python train.py --num_key_value_heads=4 --learning_rate=0.0169 --decay_shape="linear"
Each number is 128 + 24 x the weight over its row's rms, rounded and kept within 0 to 255. Layers, rows and columns count from 0. Numbers have three digits each. The size before them is the row's rms in percent of the matrix's.

# layer 5 MLP gate, 256x128, rms 0.306, rows 81-97, columns 0-127
111:126166120147130134132142126132121128170117132144161085169116110133142162138121169141096161113127146127158119161145123138128181109128135138186163086154116197141109142114163128162124150075132143128152141164140108109135123126128111139140165159140084138125123129156125134122104139098104097148152140120124193161116126137153118094060125140137133143119116128105147169170106139123139171106120
114:099167109110135098101125128138085156082128108171156163127104155152122145137150168163142109112173193125158104125143117114146172127142119155128155130134120143157099127110166055123168147158132142118133152125142126101133124108085144136113135101153154147112164169158135126146114149125101144106119141145081091120162128117142163086105092118141148142138101119106147121100115137138160114126123
110:131138100090167142125130145135081094123114181161140196142131115125155112106120130152140104133112129142111099096096106139137098122116072116158161134100133107138162060106111153138126144117111122130134153164160130094132099103165145095121108129143116117096128157090102117163093140097179133106115148140128135112186118144140101141097110148106146136110091134140145167140134167127131134138130
099:145152130119146155106109133146109127120167129131089164104121140136156103125169124106187137116129174153121140112107112134071133115095124177098109090146138130061132174085146140160126127140137150120183083135134140111151113121118150115161116136066137171101138130139117120128145135147134125147104105145153101104125102191129150134146118114138133123152143129147135132160165111104106173115115
108:152117129104158140123096117139096158123124099118154104126119136136159112151152122119137114150168121088146119123141144182114123104104119158064183156107066107113092143121158144164156061142121127110147126168109140123162141130167148119120153152149118180145124106096108115152107113117105160103153140143125116147149107137094114124147109147130151146132129150130098176183130136123106100110137
133:102141113129175122134129119087093125153111119162108164114128109169163115094164146144103089121146137118115101114108122128161144171122120086143151186111080151151125101110114087139152159125112138141083160126090167134134136098118133133123131137113087149091140145160103154117108163118116115138123127163113107140108140132124170111161108151157173114104112099136119158153105145105130146087174
101:127132140109138122099077162166135110138127143086108188133144161140125144158135165127131130154133118123133119133129145132128078098143090135126157132080117128147094088098130141136151150195118080156132147101109092148155157169144155111102106134155136159118077130097151161130098119098128139112131135145135082152125146141116071109175164128150124138143113122165105117098131129148138129134140
099:073151142162133121131118138136112174105095175120107094113167120160124091119126118136143120129143107092159143177111135123130155099105140137106126162128121158151099145082111130143190164184128121085151124092135143152144103159147139121124142128097148106154121147135198144138149123145139139083115132178086131127117140142143131120137130126110114148103120149179140112138129100148164098131115
103:129127094180116106105072152139151130113161143128109126111189177134136105138162128113156142106119144108115097101098144138115147129097164146135149090117138103119116109122094169125146113119147092180136128165138133097167122125128082095131172129085130188149114136141122138150117097117133160136149133149100132131126120123139150115132144182119117164109132122102131143136107139182094139111175
102:106169169112096145129087145116098112190083104124148118150124152126134111146112153117125167140170148135124112070149139112101141126178142125130145179120127096115154143106146148138082105094119181139090150120110142142119119125134109122145140152111125132153077137151125090094129148164121131090130116115117142053100093122130098152107150128119112162132121144121126151112113118146118164111123
096:139146168155132131159133095123122134114114134103130128146142123135131107137075119128117119141138116117084110092165126150139161116118159127109103055084114116114127142145132091124138130123135107112132110103141129130147139104097123145108165120104080146153157120095102129133067113095131126156181138116149129184099114084108121117105076152129161154165183133134106129141107110128151127070113
111:126113115080143137119143096115106134140134129131130118112113134139148095077141158142137127156150159109125118122098106152127121106132123170103179113133168147138103168135110156161109124156136153125111107123083130086113091132092146138130104076119145126152176160106140140170140139100151159092146146186147122132129130116156111157124151166116115144124114168085119174104080131168144097128096
102:095132097095133103138151110140136142142117162139159141120125106124189124143113137135066128155133153141109135117101099159083074099149112134113099157123119144109125141122163124157142096132126131105140067118166146084116150166131141124130142171162143118134121131068144136109106156126129160159090117135093139083134129126108140127119102116130136096152121134100117095112097122117131190081148
106:114133142159143186095088156113079139172131143133142144117121136188116157107151134130136144129142097131129121142103132092158083127150120125153139137130128135148154127125150099138146107142157126132164171125106143151086116169112171106098177113157135156115116129143129172135102159077163112116133107130130147130134156134093124121147166070111096131133117123133146113108141067126103106159158
108:163124149122087098115158150122131163148129147105122183130145110100109160116161121119131101150170157125142137117128100137150148105102114150166102108115146140182105124121173139181117163114140110144132097177117128143111089141093103108128145128150138103135130119141096102167127157098158097119140149115140105127135138150132172124108113121170113103135054059121137140114111156117123119143114
106:125156122112162106185165142136133124146112115133147138164156149165158118121144155122104100117168143123139085113126150151119122103145168138144139133155137132107133158148164143131105145146122100128127130143176141155086155141096059097135099096125104157163115156132147191116094152122131116130141111155114094121139156130088140118128127142107145106173073140107097143130115146142105185148139
104:127105163105114151163138116126161137106113148166149117096169137156148137137118110131157140100120118139117115069154093111081170109074123139134113126138145133143132105109140115142120088106123130098079146143115108092163111138164167154144140150128110150111164143081117128148100131092108150137116165104105110074158148127101109119133107180150120100090096113164142108143107104111116105154119
# layer 5 MLP up, 256x128, rms 0.318, rows 81-97, columns 0-127
108:148127148158105111102139109092111106134136167087153101165119157163133179091125130098140143150156140140108179128167118123123109125118136141142102157107110174127144110110091145112083103117161162158159143097114128150095124141106123112113175164122107113131108144119152146091114151136116130122087129140103122094089064150090099101147102146127140096139134131147129100138135101151166100102119
100:094122112135118131139105122126164112152122142100126145157131134071139087132108150125123118132150115142083145130106185150146141173146146112141150151088118151084108079137079112150093106115145122127130087122114144105138122149148124107111118162113148109099080141181102113134138145112131128127115125166187153133123077099133097137104154088121138163153141135114127107116129149092129164086162
107:106146139117135153120139108182130120118150176129141177166134118169152099111140160146135112108095101138135133103099110139106084088090102115102154140079124135101136093116143098131119115094125140140099138176150100120152116152139129103065119096144134113121103140101087146132122144141158145129099127114136131126162162129114111138127142110136139129119098175092130163098135195096165111148140
106:118134123158131100104165117128119094139143105165141124189162112140126092099168133138082102158095101136103161112098135133098137111136160053122150130156087142130131115124101141111145153103170162156069129116160137108088095101140083121127124127145131074122137151125131149147126139113138124122101132099122112166159115154152116108110073126161136118116128131114101161139124132122126096106115
097:121132096115138137106159149138120140132132151133115121118118186128129105125163136135151143125130089150114073142120143104135068109149148152149073153112152133140095103156138153103139098104112102111139104163131134131175144169139151091121174125113118153137132170141124113100122147136080128089089140152126135141110131097108126064065150143105140141088143130124113130121104153135096180133132
150:109161142144179133131121136109104155117119137139163157111127116113140136126180146096088067129164147109152118111110126085151147137135143094164156151132143108100131083131130063149143172171140144118117138145104135085161130085112142168132110119135109130092145127125109109150106175120102128107142126166089115111088144110121153122084140157095156172104102132132139121137116146119108143112125
098:138127166144114124130115133134093110085134102149174149130067138109131156137115143109123120123119166191116144143147128106114131119098199117138130106119086100098125171160123109120106136148149113099139129177092134088141106102141075127135118135128110141084122141116074127125140102105118116135162146147139159117175163119111155110123125161122130115088157099164093111113148121125106097136108
104:122106122082107176162129154093133113126144147123094100111085167108175143095130136121127104099117130147126103120130166160106118119107105110116114121092114118120114087106110100094088138120096087101141074121127116107150133059132110122156136108097093127126117141106139132110077118121124120146131106143166120125122124086101145098120194175118105138183140154137146124114133125126146140126111
114:134137107164118119133103119075121062110129121152123116090145118089144098154100132119128117125125101132153124134106112139153142136103140138084098154121114106168120163145123173107125154095141143051129094139137128089122144056164113125149157106151145133132140133133125122119121146170147145104124129106122101129145111094158153146155162145158161122137130096095114111114137109179109180129129
098:089136126080127139143141135165092085133106132115132126141157134140153117120122144138151174113115151136133095095089165049133135123154106109102121170185107138154082098095138128118102128148150124108078133141099146136140126109159131163111107155126114113166119081148117093114144190122126147142112123106131145118085144145124087172139119090109146125114130133137137140137121133139154165131104
102:148094114111103089139123107114160154100085121135154086130139134129128089111174108153115126108137109118104090111166114106080125096096114160119132126131211141110127134133116120117120095124170137114095121159081106112151095134111157145146157106133095161120140136168083134165157108093124147105146125108165129090136158161135121098128177127122143130129082111150122143155134138139124146136145
100:152100161175114122096137112118148091159131133145128106145136124107143152159188107166122096108136142094136177140163130090144118105137134143107120165104143117094155153153137117126137128117132150111126136137093117136118128121119106107161135164093109160110152129124163154132123145087077114136123168107099125076168100135136147130119087110147122120099142116177156127125115093144100102200129
103:100149107092105123171177117128125151195117126137117156109081128150163118086125108153099152132132104141083170126133125149172139145127137162098093147113106096100159132097106117141114148151117134180174098143160129130118154132140110149123086129110137126126146166127169105113117136134089118130142113143064155119090138136167149102114123140136129134123143144105151085128105161138125156145132
099:127111141143160134143150158119104147123143107141116164073124124162125134108183111140136148120156113151128111140144165136076137113144155119160118102169146128137094153118130134158132117173164121159147123131116094111129158160074136098154175121147138138123140144154118147168159186131094109154103099143159122137114165124131105113086111129100127149127132109102114139108131100135152058167141
114:080161115145153163129101102141135142130108105126156107130159142138122162138141133143129091124118112132138118103134148151118109115162056124116131149147161122064128101123149168109103148128165151131141145151172106115135148169104152154156114128116117182121129111125161111125168098126105186111096125102159118118133164127142093125131177160101122136137098105126152143137111111187142167121135
101:094128107151152126165133163138139114140143139155154156153112091151158130127097085134140138142133126182159117089132109153114122134123144072159173144146093135107097083144162089145080123128121129112134111092121160116130132130149121150162128180118119122110138108087161130135135163104116098131101151134136140120138152141147089108127138153157107132086143187147150150092134145134076161119106
095:121088138144136118099148069136108103122139098121126139121077141137146154094098106144071100116126095076151116137122096140104117146116105112131151116153125143112113135130133159145148104104144144153114146141178145108098148118121148122122086104110134107159101164158097138142105140113132189162110118169122127123166093141062116106091100133162116105113163148132123154152133153173124125139126
# layer 5 MLP down (transposed), 256x128, rms 0.299, rows 81-97, columns 0-127
109:107086135115118196109125092077105149091143154126123110144150142116103129132141168126116107183126163086101082096169160146169143152117142102147129094133100131119126153125133161142156148136108121148128124129152123149154118082177110127126140113137122135154111087129116133109106155135128111116138139122133093167141104138142135121149083135126179102152124125125145134103095088123153169070114
107:124155135155121136112143115137119142055133155135104092106119110098142124134172152078121130152131116171120099123094130125171162154132145110136150105107118142118157100117154135166112172116117168120142150126103163131140167097139158129140112153113098097150137123153128136122119149167104146088133113159144093121164187112130128139093127129136116161158108191101091109116128120100143164093114
104:113134113067161129108107121121129123124124146117165120136117147198128109129147110169100150133119135123142131089139114100147091113140096134100176114069145121129131141121096147171103145110101099117117122128134132108125134177140152091136142139119141133169133099122129149096109151140175152164163126144147077122140144129084098162097107136083089131132162096084121151146154097115128157131113
103:141177135075166156132125093103105118136116117113101184105159117120110077139172171154127150120157120111127150170123143101085132156107113129159156127104178164136115121123142168116117145112157116154138162140102138154184136150128142142142139149112088155140116127145167153150120150122105093106135128134142121132134160106119187136129146116149088118137130090129120135072119160130148131143124
100:148127143136095138131104110149153139132139104125151114120176140135112105106159137103199147168133081105144130118161121144131137133149146143157120126152124160151121156115129108107115108125109121160103115134115134075136183138136119096129195105122156168113107130084144138115124114095148125115189110167140135178154150128088163098117144122098083120136157135119130134137148089141153090111103
108:102192123129149179132132145152111129111095163124169135101112131102124130159202149127153117108112136127139112149088133100115145134113166158133118121104165122112135103134113093160118175156155157139143159135124147114153116090119102144096093120152120124167150136114135141142103155126145126102142127183096131084121128101109101109100133111117085163155098163118133090113097118112123100096123
090:093143122138128126121117125115091117160111123114122172131118144157158142121186119110128191137088155123106107157176117127124086143113131123093113191093142127152104127091130158135149133146150187143172151145110144121102126132123114117178120090114121107089119120111140152108148143142141096156084139127093122122138114130124110151146138142127162155090132131151131178179098159132098131153122
100:093114168087133149178118152120131174112097129091091157122121141116109130121145108132164135131153125107173105169138125166137136160104107120114093099133121164134153113135115130108127086124118190150110110115141125134129151133126105154160142092112138089144115096142131138118101127118101105117083102185169121174130137103106137095116169088165147144165077130139148120121119139149140146145111
100:158131138098085155125112108148123149117099133127083112126123106078144095125124169139170107126133145177144056118133122098166150114080151118113134116150161147151109112147105085140102114183112119112114115147142155140164115126155100133105136136119120152158140119116082081149120153123122162150163141104130132132125098142146151145114113186089125133115127123109096112125112132150166125075128
094:109139097122123118143150116128101068171135120142147138104123141147159105106175092117123144086094102130145122106145124089127145048099101148151132163097099114139128108105132139177141136095134149109129118125121149124125133126145110121183117140102160117085120134113122128114064123180114158135133163126170111107127125136141094139090128141149160120138142155118165162136104111162150098108118
099:126113092090158142131147143123089134092086125132123097097133140132092120131160189139120126127135129112090128166115106112141163120128114159154155209117143194103126132092123130144136157126135138120131137181101129112127111094102112150116112133141112132088132101123146133139103119164122142148115145121110132094123174136128105154071158141104109110115061095149124135132114131173105118133142
104:117115143159122125137133195130175111097179105111145121123156115128141125176143148104143142153125114125148172135064119132164112106176095130116118137131123105170128138126133094137111125137136108141152176098129147141098103113130130141145156132100101152094150090154106092141142140120140104192145125101107106130158126107128146091114148107115109121135165067146091103149128156115154111146107
100:131124120094172138137167165116094128132129139135121102117146125146072140082093115142160124152142126162119144118119158153144178116137113143160130115105089152123136153152136067135098130199105119131129139123103086089132129127127113154095092175140154131091112154143120092133113105167101114102114100128142146064151137153165151120127130129105152157100154113135113105149123120153112151123139
095:108126131153120134136138097141117099103145106079091125160118142108146136101146100101148130111099117119131124127126089118165133161170084120149129146143044126094134126121115126142138113127082163156111111097127131129152151108085126167143093100097135154098139109129136124121150131139157150130078120108136124118151096161152114121149081121165074098123122153125133111159149161162123185143121
116:093124156132120140156089124121161149094138108126092123144165115143147168089156139164129127106147101119130119107115171129100085095150105112103115134160152100106080080119107144081108092123143157128125176108144137110131181149105128103106131144138093118114109117152123121116186146147086110149150108136147101142136124136114113108104136171089084142138167162130106126143142153151137151157120
106:151144138151132130165143095121182099167121089135114139099172091121135149117149164113100142147097073106118137124164110090103122126133094130068121121137201102187135131124117115140154109146131119095119171125129105154123139133130132139131128091085145142116141119144141134131153080162131161136152094109107148163098143166138116136109150097137148149143137089109133145144164139115143109143147
103:125161132156087121110142166069130109158171134120118142130116134137123137179107146145110108159121155079145096178105125140104120170156153124126101149165133125129149163122113164074161128180126142113140121137108129149122134110114117154130143132150105127134102163144175128117141143156137098123110117142120104112134129120100113119156143144131184134113132107117114113059147151138176153119184